config = dict(
    n_layer=15,
    vocab_size=32000,
    activation='gelu',
    tie_embeddings=True,
    init_std_o=0.00313,
    decay_shape='linear',
    batch_tokens=262144,
    seq_len=1024,
    steps=6600,
)
Each number is 128 + 24 x the weight over its row's rms, rounded and kept within 0 to 255. Layers, rows and columns count from 0. Numbers have three digits each. The size before them is the row's rms in percent of the matrix's.

# layer 9 MLP down, 640x2560, rms 0.0553, rows 492-579, columns 1760-1919
100:097107152104088108127128138098127130133133109085136114134124112140127174087132095152144136094090089129108123116128094119147122167087118116123109107162120109143111089140138106149151091108129135140134125112113151116131143112123143133104119138131144150085103129111136151159125133154139136136114126091112144117090129146132135133115113144126128109124145121139144119168131151104143147104101171130125159147155165103145152117112140110145123137108111128157086158123155156103086119124114142
097:159130101116167148106108126137133087134113115060137106110095080160157148076116130119104147133133103129135105102106143152132145156116161167143121130132151174110099109123139129135138106159160125121158099102131125132133153134140138123142166152150134138093114141158093094122160127101106107104106098114092156132113103098142165173115167156157128089112156126101132141123136129122154119092127133136154117107097133139152130122155115174120108095170142151096133132131165119116124130088186108
098:130127158150142125096169150143123133120127116111087109119186123123117085147096102153131120164119168113109138098073068118109124092136100161125168130129111098132100128093170122125134072148123129149152115147126125115112126129145139128158130087159168168142141143145088098130137148129134107099099129150091134109145130154188159096150187117119144098068066149109134105142146113168134122084128127139099111159112113132129125131111128127104119102122166103166161098099147151124103079114110155
100:107124124111142133108134141135167108112094131089114141136127117104123147094137122136175143139113146120115152093117142118089112153113115117105106128118122095146082134148127086148146105158115125115090092147116092135130124138071120139117106121126130131122147140091119180097108109127096106093129118100143133123136102154119110126107140109112104127139154123111094115135166140116108170112136126105180132150102138158120132153090096098179098123118163149144099152093109095144127157099075146
099:124113124148114131148115096116047154114145113139153135086129113081131072102108100150146109171149140104115154108130141130137120100128107135148134142103079113124168128134142149070126150056115137139111167136161128118123154096153095150136143114136124132089090194112141116136114118122098119105131111131106119134116104178151116140138089155143134159138155118130132128102144147110130120106134128137163138072117108102135135137147163118095154137137155114151145125124095128119107126122102152
100:156153132102109121163178128119129132100171121124122113120134130120141130138154131125141142158112097129101156134137112144117120153121137145119115107130122159134153138119103098134106117115085110100117139194133140196170125113109140164116115157149168081173167113097096133098136097144112118132126181171156103095103133103154148112122102108163093151123134140127144123100116136136137118168147159116112114090124114148103078138142127147131144134154168143096112097127133121118152146131175123
100:129105150102115120126154134156151111137115143108128121156107115127092111066109132086117157160132095156113116131077152090152131088141122129138103120170139105122141142156140088129142118117132097115126105114131158120105122134143149135083133142138132090114158100116133092156100161078127138145120153154101129096118075091131151115089126134107107131142088117121093124119108121142157107102137150080137103142110152106144142129140154128115151126147100161122144133119098156103171156101187097
099:131139135139138148118098127122139170118093112122139129070111138127112113118123192119117127155116114121146170131133120157097117117141107147150134084143144146163141101151128115161114126099163140155139165111137147125141151107123117164087094132156126149132117127149168143129154129135163139146159033105131124131125162110154129103131125129151104166136145140096104110100090140124128110133144131114105086162089145143132147139089154104120105110153138125080096132144146124139108111128086160
102:086098195079093191119172112133120150139135158087158116143158131155135107143140078136156116106150131146114123114126136169132105106127090126158130134130138154134147094154105137131163128121099118086140149163141114077115111142120161139156100117150143119121113126105123083116149067151145175121112153124131153113124159125100149144120187140163140125113090148127143135150094128106126119189102067152104123126126162113119138111166110120127104120151125138149118160082159131148120147132152111
100:116056126138094141127166100125138113113138062112097172151122106155143144139113127103131122139102129111135078135110086134123176141156150134138144139143126113133205110142144116161168090110108134088096100118101127080104106113160123115196138141166110052156130104122111113132093133135144120150128132165120045154184147112184164134109133096103109147158145170130153105134107109121124124124090109174182135217112104174111132206121134119162091122088130120130121175098147122150115145166115125
100:070159140114122110111115146126126172106114103123149121121130167142092152101106121100116165113130137086074129078127114113112103132170177178136178115123124126118091127134157098134111119146126094146132095058150146153161142146112151124181112168155113112151154127100117088113138129146145107121142136110097149084156126128118150168169205099113151131143114167144100091100118127155083134104142103164118117149095147154135153120118161115120097146114166126169133125174130106139135160113136127
099:170115130117103141143129120154117153127128148134183153103150153098101075151128162080154173189103105095131107148129128144097119170130078123153120157108137098121106147141118118107136104159142136121117089117160106129124142097144129090151114147111126157125175128136134126117138110138161098153153097101134146157178146149127086107184139095153182120183110141095169066073157118126114147151174159165131143115113108137126165127118130150130146097136104156134108144080130130146113124157150140
098:133127089112120158120116113137101166154092153115102157146151122101149093100132115105149113103138154123100117113131099145130156120115109133178114094141168115185128115179116138135140107146096120145130094156163105165111152116140111101155120150120118114105153121140151108109119120157096118128132133135149152093131125186121156143131116157112116167113139110133116148185108124131106113110177130100094200095121146101136123149109104147118134143105118123142146152154120153178160101148126128
096:139089165117156089139134143124127153168149118110141086130110171145109171145124120142143144155109099116137123147133109088208111157148100160119149163142138080156097090161130142087131135115143131146131119110118111134131098119121183139135097134126133079141124148150131099131084149113136097131121168131128140095133147091178140109095120123164127111151117132123146133145127119084111162131090107146119121158133149115128124110088134108129109141107154117142141151161072076097120160095155152
100:120125092107135110150131098088148130118117144140121122098105117102137131146111088156122108125147137108090138170096100103146119106105124140157112129082135131136140173165116140131101132091137146110104122117109141147142105152081135128134144118123097077128129119118144112107163126152112109080095154098141135094112111117112154108131083165210101136123090088149157071084105111146160117184100146141168114140113121179138138157147114148101125136170139147149106149119110197134163142140104151
102:143100137162117167168117116143183068116157125131119107145153128113170147085134150132111133158162173068189131136130122140119124128137127121136087130173102156102138127136103106109109126139125101152097134121138152146118112157167134143088123137176156123149156104130121171197141160144136111108147103164071150126158102155110210120104160136097127156135137117139151155129108125105115116137158152099128148127100118122123126097113136103114127123141100145139092128138118135127118139153128142
099:045139184147104130093135117122194078102117129149125118171108169128081151129169101120116150120136097177104123092120110148150092155141095137114163161115151101134139145142089114144131149123161140112142130108167116149124107150153132112144108101097147105130099152172075149138154110096126076100156158160156124106117123090090099130180125131113123135128118139104171154099153125139128162119152126138154150125094130095145123142137123141148118145152159130142097118189148147154149105124164137
101:112102110137146092132116129104153125142154100062102127149125130160128131146167106126109115137092113092088129138127151119121122112161168100128113095144154150119095166111113104152122137162109116151167147114119129119083132164160121094126151102130102156110159093119153115153190161131117112122130153117158110110085137132127114084148161109178113151138124117073156116076125149152154113126131113124105144100107134114141095123150150157129118126109120119096093130079122146160144154151084122
096:131159115127125132125119077117136141079129152120147080167156155105125084106153086146132139121096145141149113158147191091139136160128131110121080155107140131121102129116146156125100097100090127182099154187111133148089157152157110153137131135129162102108120126163085113088138115141092140149108102108113166167123139145067094113130122118096166158088132118173114114131111145115101135172113093160115133144152143126124089123134105110124162126118123118119118141104071150126089163134140149
103:105146141146105118124138112143138130110137091094142137141084101108130120109125142134160088168131190145121109129113138144126113109154142084093169121129126102074128103119154142151100114026175137118129135124129136126129141140094142069117176156166134091105138177082116126130114117100149082125126105189131133146095135143125125104091157164135126122153139143159151092215153157108115123159166096101147147134146175181163127129118143134122081118132130144131096108103150130116180159107110123
099:133090117137110117116151107143087108151112184130114118130161146108130116117125110109100085151124181120111111110141127173179167134143088102122160136133172143196130147160126116075153138156113131154153132145126114110139113160110170125136148156155129140175168133092154120143153177119149138143065121151098112125175144142125133132127128120144119196106096110097141160154172146107153118152105147122143184099143123132193170168113119135147095126132123105142110121092085154100132086145155110
097:079133102102160155128104155126118151154131109131128130146128138161115116126091093130120170129106133123116155087096154120137113129127166172137098122168127111084088169135145134107137112140134078125114152094122150143113141120105113146131108131098097111164124112115131138117117112094160085091125124105151118129127100158107136110130152085158111152129118137137140137157116111141182125155106125126162140106147123150138127109117101137152122133123128127148110132118085149132126146052102125
097:154099149134129117113098133116187179116114121110086143134085139113119096123120115111120132134120124158110118094152121129121090077170123123130146116157133094155134105103136181119090161092134140136115136130076148134142090103181154129141162120134161148110144129161158142081150100106137129131145176104109132134148107129187154087116096136142132131123129120114147123139100079154114114110120118117126138110120109145118127129128161097172115132163105097146107135141115100135145127136145132
100:159150161087118119124160172091102149137073086119143077153156107143091171153098141102170143111149147096118188107122124104154097147093135077146151170113123140124142122154092123087104116119140158101133152137179122103158130175117128093142116096126126095131150140141164113131124123147184114140138100123119160119125127106144121102162142158151111100148134129098128139128155117166173095130123126069169119125084154121102122105126154102133111134117136123118092131121151083135092116110109133
100:128139115080152142103156134158150100126128144117129166084184083118115119137088119160124143154109120164109150133123127154131148146122140179152161141138096135097131174113145086110186144120120105124119120123113086110116119108139122139113072098156081100140162117138111151095144130120152128114126113130106159134140124123108112131150123142124157131159152100178115096100141104066160126103140132123137144156104116122139171149129134142098139127175143124137133135128114154094134161170117135
116:150137064142130127122180136134079128158111103137126163141126104133121101122162124090129133121120104135159188148121126119114121131102126122081131104143116104104139135116141140143129135142112151133111110112121126088095109110139152116116093134127143128146105126140118166096083177101143110138105112161122119113151105112100120080126141121185096137161156124144143110116097081160106104126087103158163130139084105103151160107120103195076124139098079135091153133085144131114137148151133115
100:138073148099124120137121144166104143139136122133089124134132146165110131120139151117135143112168122127141146097121130118103105149135130131139144151146126129152120093164139162148125118151082157123119150107147114139098096146117161073100115091139134144103154132135140153128178146137143128104131098192160097096137150229139148101121130154156072174086143105123109117090128167140125106125162158145122066102113134154127065170164130160137179097166127153150168104125133110163124116098125141
100:093136132162111112118155157140076143133134098133144122172128149122184151116203113120120123168082106140123142111115127071158160126097082153127129130110147121152107110138103081138122111172164182100111120122165140139169109162137148128123130125133149131129120158129131122119118151107099130132135147172179122138160144193126115168122142140169131138085119131124124143153136104138126112116149139166127115157192128117156121135147084119148127120112147078096147128123120123158185154109159123
101:137122155106120145156087133126064105089143132137138142122101158110093161163188158126148136112106115142138153144070114125136135139148161052151154119099118145132133144149109141154082093090121090116125135117156149146169103104127151106162161131099112103139157109108146072178121139124146140136157103131130139140119122113130142061105149142101118172127136115133159149123105146137127134148115110115100131138152153126114137141141139159136125114175142090156151136147103115141096151186146164
101:139136122109175134176123127115113109127139117110162068138125156139140133111132140124117161157176167109122125097147113122137131160133153128095149130112111130119168135108101125115105158119166061085117175132136139124124119080146140128142143129158165167131124149128096114139143157166147088136128156140138112112073139178116077101142127115126146132162157168183116093105140132132120129140179110127102127112107113101179126120066071152086121139120166127123141155125115116135094128089137165
103:096086130129102149112122089092148181134109172112086101129117120142128109131106129142105124139129111095136132174136128112115151134096084116097135128117088140131113114118113142171085111142169126108095106111128101113148148104092139137119151125130135128110126154141138107139151133123079093107142135150097177160162127118126117118169136157157112116130141107118148118091106112133138119103082145162099122117151099175102152110127127139112130114134131065104169133134134153118150111128103106
100:132032138117124126137137123138142134089094086155139123162125133092102157139143134135121147110090083117118110146173156112108106151105126160144112140115149107111129108133132136120142095100147162117154096110151135100117159089129150145128136150099121127168121125084140154092121153164107156113117167104101126129066092155177149158096107100156156153124121096158108106136117146081106124153129183101134129132106131137105087124119156162082112078118133112074127129081106170126099123095111107
098:134135162144113139122105139141121114141109131121197115124146132156101142114120119117132146140121156116074102130185171137128112131123126094120100121134129145117163142144100121154155134122149131138097113115153133118124167136110180144128111109125140136126113159128157165118123138082151074102140150110149171096140130175118137108143122102172138151161128126079157160100118161155158123150139155131101139140170151147104116137149133121145141117153117134130132134075132167111163100121094089
096:073165136129117156073108128128146137139147155109152113111110110160180173109147071173113091137154137109133120128115086173153113088096125146106121114120176090084124117131109156105121108146157118129093143145136132161147150166112127146118179145154121185179117085126110131134155110096126144110179132126114159065118166105160155146132114170133154140152131122123144110140127087103088080161132130107121147104102130108126117132121096130138150134097148159125141150087121149119125176116121137
097:136107098126157111147103118140173168114145152129091106138136130184106099166130159137113111098143125120132115112119140149142167121128090110150122137171108123122135115163116102102126098146134113102124132157105114116107154128109084143118150113143093115192149103107164172122168110144101132157125093101146123133143139130112150063111160093126115127129101118122090146086132105094113153100080121143155129138136104104142119131102101125112133113061102160088153101113126180133116183169144102
100:149113129154145130088155133128119123199156106116161113105133129078122154114090119118093144133121146111145114132163132139150113109096126054085142117135159129167091129151148148141163083127123184137109097113101124130125141112106158100155125095130157075138064104137185073076121143093094137128130134132119116116131117070107088107132120160131141088160155112150149133171108162142063110120121085149137121126148138089131108135139150099105090110155115154075122141097156110189161119143124137
098:145127141131134093114130152119151136173151164167155076121106096154140099129146128092125146125127132131125126127166141144106138119169151071131141106151091107112143122112133154154144126182149127168079145118111130095125105121093128116088117159104135079126158140163160132096134107125117083164120123140134125126132116094141103111156132124123133100096089107087103130090124082095115126116185145097147093120093131115120075113122144150133113108117123130099141151142122120147089112143119150
100:147076143134152114135129142115113090129127134156122141127146146107150080081153063122147140093092096080157133044138110132152111135086122132126121150162129094136127144126125143094113117162138135130111112143117159123104108129111132080134174132159145120143125167113085107127134144124155160146121136101134109119139138152155122143163134174116120082117102128111132101134131152148110140174121161132127128108109130154126151117161131160165079104124143143166097120116183101141128121116128112
101:081100158144097109149106151121106104130126129150130165118159156136096115092164158135166117117122161133139116077116078185092127151132110136125134120140131116072108106111141117173157076133133151105100128102136119115086151104191134098105123132109139122119133104097125115137137149144141140141092143119124131090079096099146148124108137124106137157139135129130110142124090119129118105132113123174140122133099128091096100153097119117125139173159146151127114143156075147158164098152090116
100:128156105139155125164177117102156097127133133125125145140110108161109067146150098143093111144121123125127079141107131141104126110093118112104151113122186135142099098154210130129126089105143146108125124144117103159121100142106147122130073085145146127116118134147174113144099154154105102142097139162116154157144119132128152138148131147135173179117128156161140124126135112193131125123098141117146096088148158138099125094151133110150103119121128160133140140106114079120121100162136118
095:090154102141160149124154132124102160130143168093142105115100106075145133125155101131138119125098145161156125145109123111129150110151151100133164118157092095087145105160134117129165126065127114079159121123155142135115104125119167127150135119100151125121113141098110102106123098132100105134134123133127154166179131046109097069092131098125095119147141153088143153106161138121170102130100143133075127138131102152152142139158108129127117114111116111157079116138131141135116132089112101
099:136118133145150142163119123140068126085106166052144172141140163132162141131122151121128089175147127174122128166103160135136112111154092109118127135137129119098133110192125148124129144144155161143096126101140095156134094131128126118125147088133159129137125131129109120135150151109103142134151107146115149136127152091137131091102123098101129083109156126145101145157132118159133130134136096154077121111129107130175112089127129152169114101074108131136130116073142171161166114159142135
100:156154110123130107143137126160115158150076148135100119162115117144132145159144172089133142090149149153150111076145120107153140126123125161081113139092139152183137133149105144119128133141109104133116134114161108177144105144149117145137130143093107155114126133111104068138104145168158133138153147147149117132126145155173124136093169145144115151157100136107094196154181144125109105103157066110117134091152102177114095130098082179115141107136148134106094153139145166134138164121133109
099:128174110142142120174138112121136133076128103126150103176103158125096109131109103125122132121085119114105123169103108119111137141132133138106150110082118106145093133112157123172101108068152112132101130111133115150132157094076126115115120116144117147113136107142173136111142160154118144114134123147131094122135143127066075139175135151108140116111117120167073135195100128096132124124129138159127116127160076125099148118086113114090131077131158150076122153107115135133118104127075173
098:157137142169136146100120145086153109160155120126097111155112144108135135147123152118122117171164148149151146151144156153071110128114105123131131124104146120084120148148076113119120153103068146128129161103117165147146139098116129116132150109147113133129122155118158114113133107117165129124162126113091142138130116123111100092081109152151134141117127115145135114099084134084103101150154133107166146158144108148123069125138073119103110106106108165133149151148127103145117129171134158
097:088123143160096135122141161128120155132117145107146107133105099131127151131081163089095094114145165148145095125141149115144128053131085107115108102098088091106123130160148061175161151146130122119149119129142111102140074177128163154093148125102135112126159117188121163151135097101157153108116146130112115139115107123117148123150185129110099134149133088139129157111134133112135098084079128102150122125128152072141163094156166083169121128138090192134123157146097144117143106141156148
099:088098164132114140146133167105165123111117095105141179103128114125103120105111123122115125149145122128179124144124125132106117127135157146134106137116101093117110142124128132148131093092156072110114100095177149102143156148124102133125100107107171130144116135098153121156119137124150110107178131134128111154184109083170124122139128072100172095123148113111117127122161131163108142087151134166177122128155138179108107161126144158102124159127130155152131095119169098132118131136112114
098:116116098100114116151126112134132070118101142126089120128102147132133097073117129140073112110118161118090101127121122147119117128182136140100156164114106144120137133169111122120114143098149127120163129163115130121122135139099110132148128111154094122089154123108162126129143144098123072163161102130130101191119120132137118125123148084128096159141110127129135158143132146122174123116091175125149176139121143100144099143152134129122118103124166141106160148151086123176122125109148122
097:142094104145149125110127125194109157117158122135119133141109144084108168166135106106165143117143141138095145163104149087137091133128150152113125135149122103127123125169150151146135162134130138169157115103126122170104132096142151152133195109142138148128160118156123119146133126141161148125133126105133168119145146112164153102123115098120157080146130112109108113133125163172156140167119140088090161178081092116135148119162136094151141132197128117159067110142121154142129079143143119
098:166143163124089134173103131118102126122092142184132148154154170125127107123124101117106134136095097137160127164106098115114137100119086134123108140124101154121120143126160111101138132134124118105118135144081084136176097090146127141138125144120090167085128150121140140147124187119160090129135142145112148123156139201151119153124131119142118136130122158102149132150191125144141116124140141138118163111124136123156170139133124144134107138113128140119125159116110069137099131113142163
101:111078124131119154105124111109127191152143141142172133131142130109085128130142125124143116129082149140090158117108094124152102079118147114077110119106132122136130145142111153204110141150092106136106150099115147104156145183131138121149115128120079146137099136122163107071132151124123124170190079127130120164162128128101139107121144123158143151171128077121139135114117151142175145141089127109186125141128081142124154130082114144116141145106122113136160133154128101126146174131136106
100:127115145110102157128107142111136100130143114132111132155149125117109185122113078146141122109082171118137114105133120137114098163187148132146115096102114130168123124146132120145111093103131164118136105113110145130138113106155128111092130143172123123118138092094144153131077088169156128108101163135099137133143119145104113178149075127152117119132113114118139119159119123118110136103129129117102152128130089095126096132120141122121135092102103119113133134143128147107089111123142128
098:125118118127142105142109135133087094175124120091136155168179145105102177122140135138099137127125114116146118155202152150114128148145111085113134130163122129162093101113148169122104087083168108130154115156104122102162111117085140110102204168104106152142106104147117102120148081134115079187096144147168122114158166076143164093108161126139146099139170126119117130133100158123096148100154157101114130119126139140145124155133080127152114138108140128140155146160154104135133147096131131
100:145084156165115116145119111128151088114115134154115141120154129108137122127123171122127115121152132124154091088142144114135131135113154120097124152112109118119109164147078156158153080164134142138171130202142146122096115133142129105100106156164123129138126133155142120119155109120120137159112130152108138151113117082128128161098176098150098078107128115120162129155108139109078121118162132105125112130135130100155175156116120114124146155114165150137123168164116124125126118151124145
101:147155109140107142120131116155118084160147095146113116083157110143124162126151150140108139124147104149132136160100121129113133170116133150136105087099144147114129126139104165087157162173140122124088115126132167106158119144128183139118137126146102157162079131130157103141125136132111125109125175088184131115119151068151137084140135114150168107126164139116150096118106139114127124162160137132147138142169158151132143112135105135105143105111121151144157112099139120108102138159124091
098:132130169141147119122154130104098134164141138137168140131102124123153148107131133166117149108111118143146125145129102137116150104136113143107140101070108132154124189080122140110131122077124120175072119111116125112153124090086117134119109122107142110136107150136154139156096117161122131099111100156134099147150161167143118116110111109113136128110124123145162075145135105152124109067150109114149143125135131134094094144114121076065133102145120114149145142137095054116138082150138137
099:098135163146103147134134127102110192094173128165160114171073128151153156130137112131116108103152148120094113141161153119139133163147137117161113123114132093127096095090105157089126129152113123135129137150152135121151121109129170142137138115112151098069147121178133138103146142098167117118147127120126109112141154056205096113107144162118123079085191168146129136161136184157089116097109089122097113117076136132141143109121122110161145143098154065143118155179126141126155128128145126
103:110105166143154101111128133111113095117098133155165147092147117115106082101109165119155108149165177076159104104161095141092100140125132157107105115113107146160142135107131123100132112143117114133074150125114105124129091100114148129088119109126087071078115164070146125150105123168080116142136142125084168141123114135128126144098156130131161092154074120139125108128097124170093128144103097152128103129101132116126122129082145107118166092138137139120106133127106122102092113140155135
098:142154165125155119166123088138166111110097159157118114159088131075146083164131127136138116115145161125130087160103132139109122132117152130139123164125109117121151125141107094151144086140133144148122164128108095118118113154119127102165101095175110122136123116135117156160123103126126137093133107093164157142128145164149116132107181110140100094158133125083130129101123155146139123141119138095124155120119156129122097139143136141077128121097131124153161160112147118145084129093110108
099:125124126157145130146100120153068076147107132110104090143144122148125136147087114159149130120132147113126106177110131111175115143133110134135107122102126124133078117137151119128141136136143164122148137106103133168154117117079122113138171158115116137141130106161111141107166093161133142122105104117124157125091145103163140118119131120152130119155150107136115097106148124147159108095115131158131114105100115146157102131147139125095122137130105086148120119173145145113119139119119125
101:098173139090141093149116145098110101095122156115130126174111102110125131110102103151089103089150159153103115134088126103128168108101146164123132125126105141097155105094122134130122162110138172107161145142091115125106103129122106129122150132158146123162123170118124114097172159147092136143158149141151161107162128105136150141107101122151096146116137124136139094137116106126125158141130141100126103124115170144160139144107132117091135145144143148166111126148114122086124086146118121
101:108151092155092140142143139114161121151141134119085123124133129165118130141119160160095149097170147113101097136113151143144163091116130083094107134150146113132129143093120148140109126142163130100127142151120127097147171135143085105108154107120101121156151142130112133136151089087127107129129082118141129111075132138143116090132160154139119147123077142131160120154127104142161106127127126114119118106151121123150115086162138128077129130122150124129119109082124131107101131088136146
145:142075122117146086094110122150124103131121147129105110131092089119140110123163104191087127112107120110127123115162155106094147080141137123143131120108093162112139137094126161130118110107121152111132137118135114129121128110087086099109092056085122102119136140122167183134133122073087113128146106116188089142056087058133087093099119140106121107119141120105111113145146111110129113092102142091131115116119121142106112140166123085169102109120140102137118140117116148121120121119173157
102:163110128143148128141083157117102112138091134113165088164106124151102134143142138154120118107132156113130161123121152139116105159168161161118104167115137177142170142111113150101145132134195170169122109145144130102123116139135131169117141109101136162136115133119112079112109074130148154132124095121137144147184106133113098158115127130158105136113126122159126092150156113124100140149121133149102079066160135134118115166155154123120100147133142127159124152155104113130090127104092133
103:131106157141098141125115130107107109113094141138123135088130153100089160074124100130117168119083147152179073163142137081106098132126116096114094101143127148101115130112123142151166129046134113181151133079147074105125138129137120108147133133069153129161150133143152091143095109152094096157123171160118088132173127130093120081104093106113116129119166127142118106116071164094162127148124125122146117115180128120098123092153148111134153143121100149111102131121118152191142116123133114
100:177155126133187178161135132141106117101160157113129115150087113112126116058091162166153154132159120107126163117087115166112141110143109133113143148144089140109121122135094113123141107107140133172122132110182136122117110086110105128138137119125109159139123119149153086116102127129161146104124127146171136111118098150122113108119139130101081143122133151079095103116118110100129163120114155108128153139143103087117078100130102141150136126146105172135164117142146107146123103122095114
098:137128069160139121123139119129095151128149130125125074110079168143117068123106139144165144148125120121152117106107120083162127119107134154125101133129124102135143145146158167089170132107177102139118078167124143101133120122139103141160156108136168122122120176172119125126117062117088146148121148114131077127136098117123136177088151125121117107113081102164103169138124147067124150110087130122141136089148149114099072157123150118163115178138176163115142139135157109114072146137158162
098:137158137158140124112126105116144132133133137153137156150113108148187126101126149120102128119142121163102154162068156156152134122164158148180141117167131175136118090117089126145173121117176084153118176129116154114115144132152109138107134145107156050117130165142116107102192131112105105111163116133154068111137143135159157130099122160108125162161171130098172186137120111096125137095120144133137143132113095111130137128144139084117108136122123131122120123112144162160126126106106119
098:146146131129153126135142123159115174140099112160162133086120123097165111150164102158125116100110104123106163101150101122124138132127123137119130131128160155149108118109149188096098131197135144114127120120161138123125145154125096154131136174121135121119056117128132132081097095105094124111130089138139144130152130162107138136117160135098099110140107100122140070132179119154146143156138123113115126095136115152120146122163102141146140107140144093111129141115125111140137126141123154
102:087143126147096150185101127105160119111114132134152078103084117115116122144155103110166089131146117098130150161132109110191146099165174127120140104151116118099108087155125141112121154136156146162160127106113088131101150152164177109181137121099105119151153120123094136124190131109143092172112152173154108134089150091085097122096117112118132118149138076154111150122118139129099153110134090138174110140129138127127128089129133162146109104147181113104143109115128134132113165128130126
103:110101144113120157130107128099144120120102129103135172154138118074099135076146107102123086154158121101151096113166140115110114091126147153088111105177105130165111107111122104080097125084132152130146097114152092155135131140101136138119099074143138114141134127115111081138191129099139102127114106119148178131182144127140138150138158127171124073142127113110122142135126137088065126123121144128107119138129116150161154145171148102151081150099145120136143124111120161102111164127121127
098:118148157139103145143147166123102114129115114106140086118122138145127068125116161184150157108118066110110131103107151142113107104120115135109121092103136104125133132171088189130148132122110080177113106085137118136154116146136129101124113199127128146127119131109101106126132168119094101107116142118107099126140134084131146117125150112147095090125123125102136152098134111100147142158109113137112106158172115093100153133104161139125137134155123160139153104145091104098139113098129127
101:096146127145092149143134108140158124139125119102096110091132106119125153125140137140086097098125160131158168130131099119102125141160163120106119125104152073150107125146138146142087151136154170162118138127141157140088143117103147131164154186132131104138093105160132109150108139156137123141132143169125098147127115115090064146120156124099126109138163102138100181130094162159153125144137129123116102092142154119116179162136086135122138125144165096140131131114129117173112141145133146
100:100175098135139122089121128122132095148140166135129130175133131110154113141132111156135116127107144163145130131101157122096132129098149111124146111160108140108099129138126107139157108105107120142123092170144084139115096131163115107120162124101146108153144135117115132141113141164139138125125145119114121127143164143150105108173124177148121116088158181135120147090128171145151124136122087170154121132073159105119161146162156148103103151146117114180107087142124134130118133089136091
101:130122105101138102155152158102132143114156104128103106137139111167151148164111125140135104110098118142152164141142110140126173152122128144144143131148144078079115150096164097125130078140133169149138117071141098155154122130125092092148133162130131145124122115141115168161092151129122141146120117149122119117112135109169136087147116154105132143120119059161117134100123101096109132113126138183123130096149066106122162113116148158159118128187086134136105115148146142134151141144120150
103:137173141135115123096183118140140152148168102134119113101095111115140192178147137125136136108145083155109128177148144125157109113117124150135134097109135149130122085163129138139135184113110151112159115132105144146116153125124110147100162108164124161124147159107117109157137158161126097122181122123117182098139135154144114113134103092144180106165101129097159152114152142133123124105070097100137127096170130129166148166091135150128139124137116119147122115120115112117135127133105131
099:166133118139143105136105121091121108149113100140114136126173101141126107107129160125149155116094139132105149156133120095146130123110130121074097156197133106102105151132110163164152132199139149148141105104101111132139121132099125106113156131117094154145125173133076077114125083084104112139109151164127146157102110191127115182104153133123092159129106161138125116113112200158123120096131109170116157129120124148137115161102148152104151125133094140139118143133114112118090148133118148
099:142150085154102119127086131130100083169122110111086101101140130129118135170114144112133149159088135141141140115097117120131107130107117125119142126093168145131150136137131114137120144143134128128090105145127121112138145105107147145155163101142125131123103131117136112148138164133149117137167167095121120133158096122181125125134113122135169138177131122136113130089146117122158119145179154095152158129069122149106143151131134128122133117103104136129123125146095120111107093160170124
103:114081133146131132143098129143127114142123132122112098162144147098091082074130062103106133114081137133121128132116093077099071152113101143129120118160151139115146175116137169132107145115182131152103147101141101149192149126112121127091098135123139108145108145140154120102087133151130114137130128138104102112138123082123155117159166058130141108093110075107115064121119091131078171176152122132136099183150103127096082117122102119083124142147107121087160140133115120159106127153103124
101:093109127175089106123127108153104101099169084130139152165121120126139157145127134107113122118145152138139127166091104140125156107102149135165106147142118113136127126140127152118111110173137117170129121149122081113120140123196183132115090097095118129157137110145153152121099127086102110145117119070157175098176128171141124129143109144135126154139103166112139143119164160127132175175138082156142070133171083137149115221121157144157095136165073140136148107113142167097131117145173128
097:152109144139125167095146141194114087134135126097120126117112085115118067080123113137137127113193124165125109172152098161121181139149140128120102100110139164151113136135132107136143123132110103085125110108139147164114132108137128122168118091170178109144106125122111088126099186154090125122152147133105110151087108119135104120135134112090091101110096112101113124110113108116125120152136134152120118106080143085172123111146154159088146151094113119143118166130110163141139111139128096
098:129162135119108115137123123113154158108111130132149136135110139145146148168167107105154195152122103101141157162158123134169119144100132131148120136153128147161163111192156160148102089142130109110137129137099129098128140126137057137117154128121110109100128154110130117097132186111136112104123133066151104182135121126145090154115108128131136130119111153144123120137133106133101145126122108120131172093129111131108137140123099109125123141111130132139128100137149091140100125115117076
100:145076117159130172122157124175113117065144086115094152117145146124157098172105091174123145088115118103121109068142124160100134142151170091128125146161106097201102130121159083144126103122134154068111121128135162141127134144132135105114046133153136118150117122088142116117138110119103091122138120097151116133100136106127170105102103099135158112097118114126106176094106152118144163146110106160107126095146152110105132164102143133147139134122162128149124152104091088136099132120120161
097:123158142138181135115123105137116157144104146116145152174169120080153118112153144153136156124109146136114111124159133129153149133141123124128097108112114129139155142127097106098135149114150122109125158144095159154068136133136134152068142142140121120134133150076150134122120099147106136153095086145122132105175168118046128130086141153122131094144143155167125161124192159117117101146119138152156119126181105110152114134144195117115101115117159100155131129158102140103159123130123124
098:147152118092100118150156152109126129106124164145176119134126124129097130136138089111101123132154131096135147125119127163095153189099095210119108117116134121106189129142142143115119132103108136124129134169162126148097114120155117129166149160111142123133140118133095077133111146128165127117173101188143096138121113112148194102171135145120128142170081145154133143137095125124117144101107164132167078106156178150169163147094113118107120120115072146151123127138122150115127159184106080
102:151050135147149137113139135090112143155139176116113119104116113118108128106140161082115119089111089120124131121137157144153122109121130138119087139133107108097109134128143129126131169139093115117131155105124141153132095163118165079119124142130128129123094109148122139117107178153127114132122133101120119136138137094113112130158212120105140118163118146085115156122118127114141072145119051165099125133104152134104100157104119091104163144154089148133095105118122139142173152129149157
099:102121118146154144169113100180157148153128188158129140164104140083109120108132131103163075157143115142128133139132182153147152144132116124149124157159107158109134141170135093114132071086138110136127174121122128155123149104105108162124125110115115118136155108153162099143117141120127142151139123136152102152092150144125148098123166133138131153160116128112149094120172118147177138087140137106111164183131106132143125148142183135119111146123133108122131106134158158116149114086141159
103:123101152118118139108143102125146121127160094125135143106135148119108104120119162112142115154123124161143135113134075135153117126127122142144083160172094083106149122107087104142078097114123132137137145122136129058137108127153119131107129095143130148105085120117153075104134121131131126142149095134164159093104097099121124138149143149106120092085139138120127129132108149128149142152136163189111120127143150138135120162155162186122136172180127111118125090159162099103161130164160094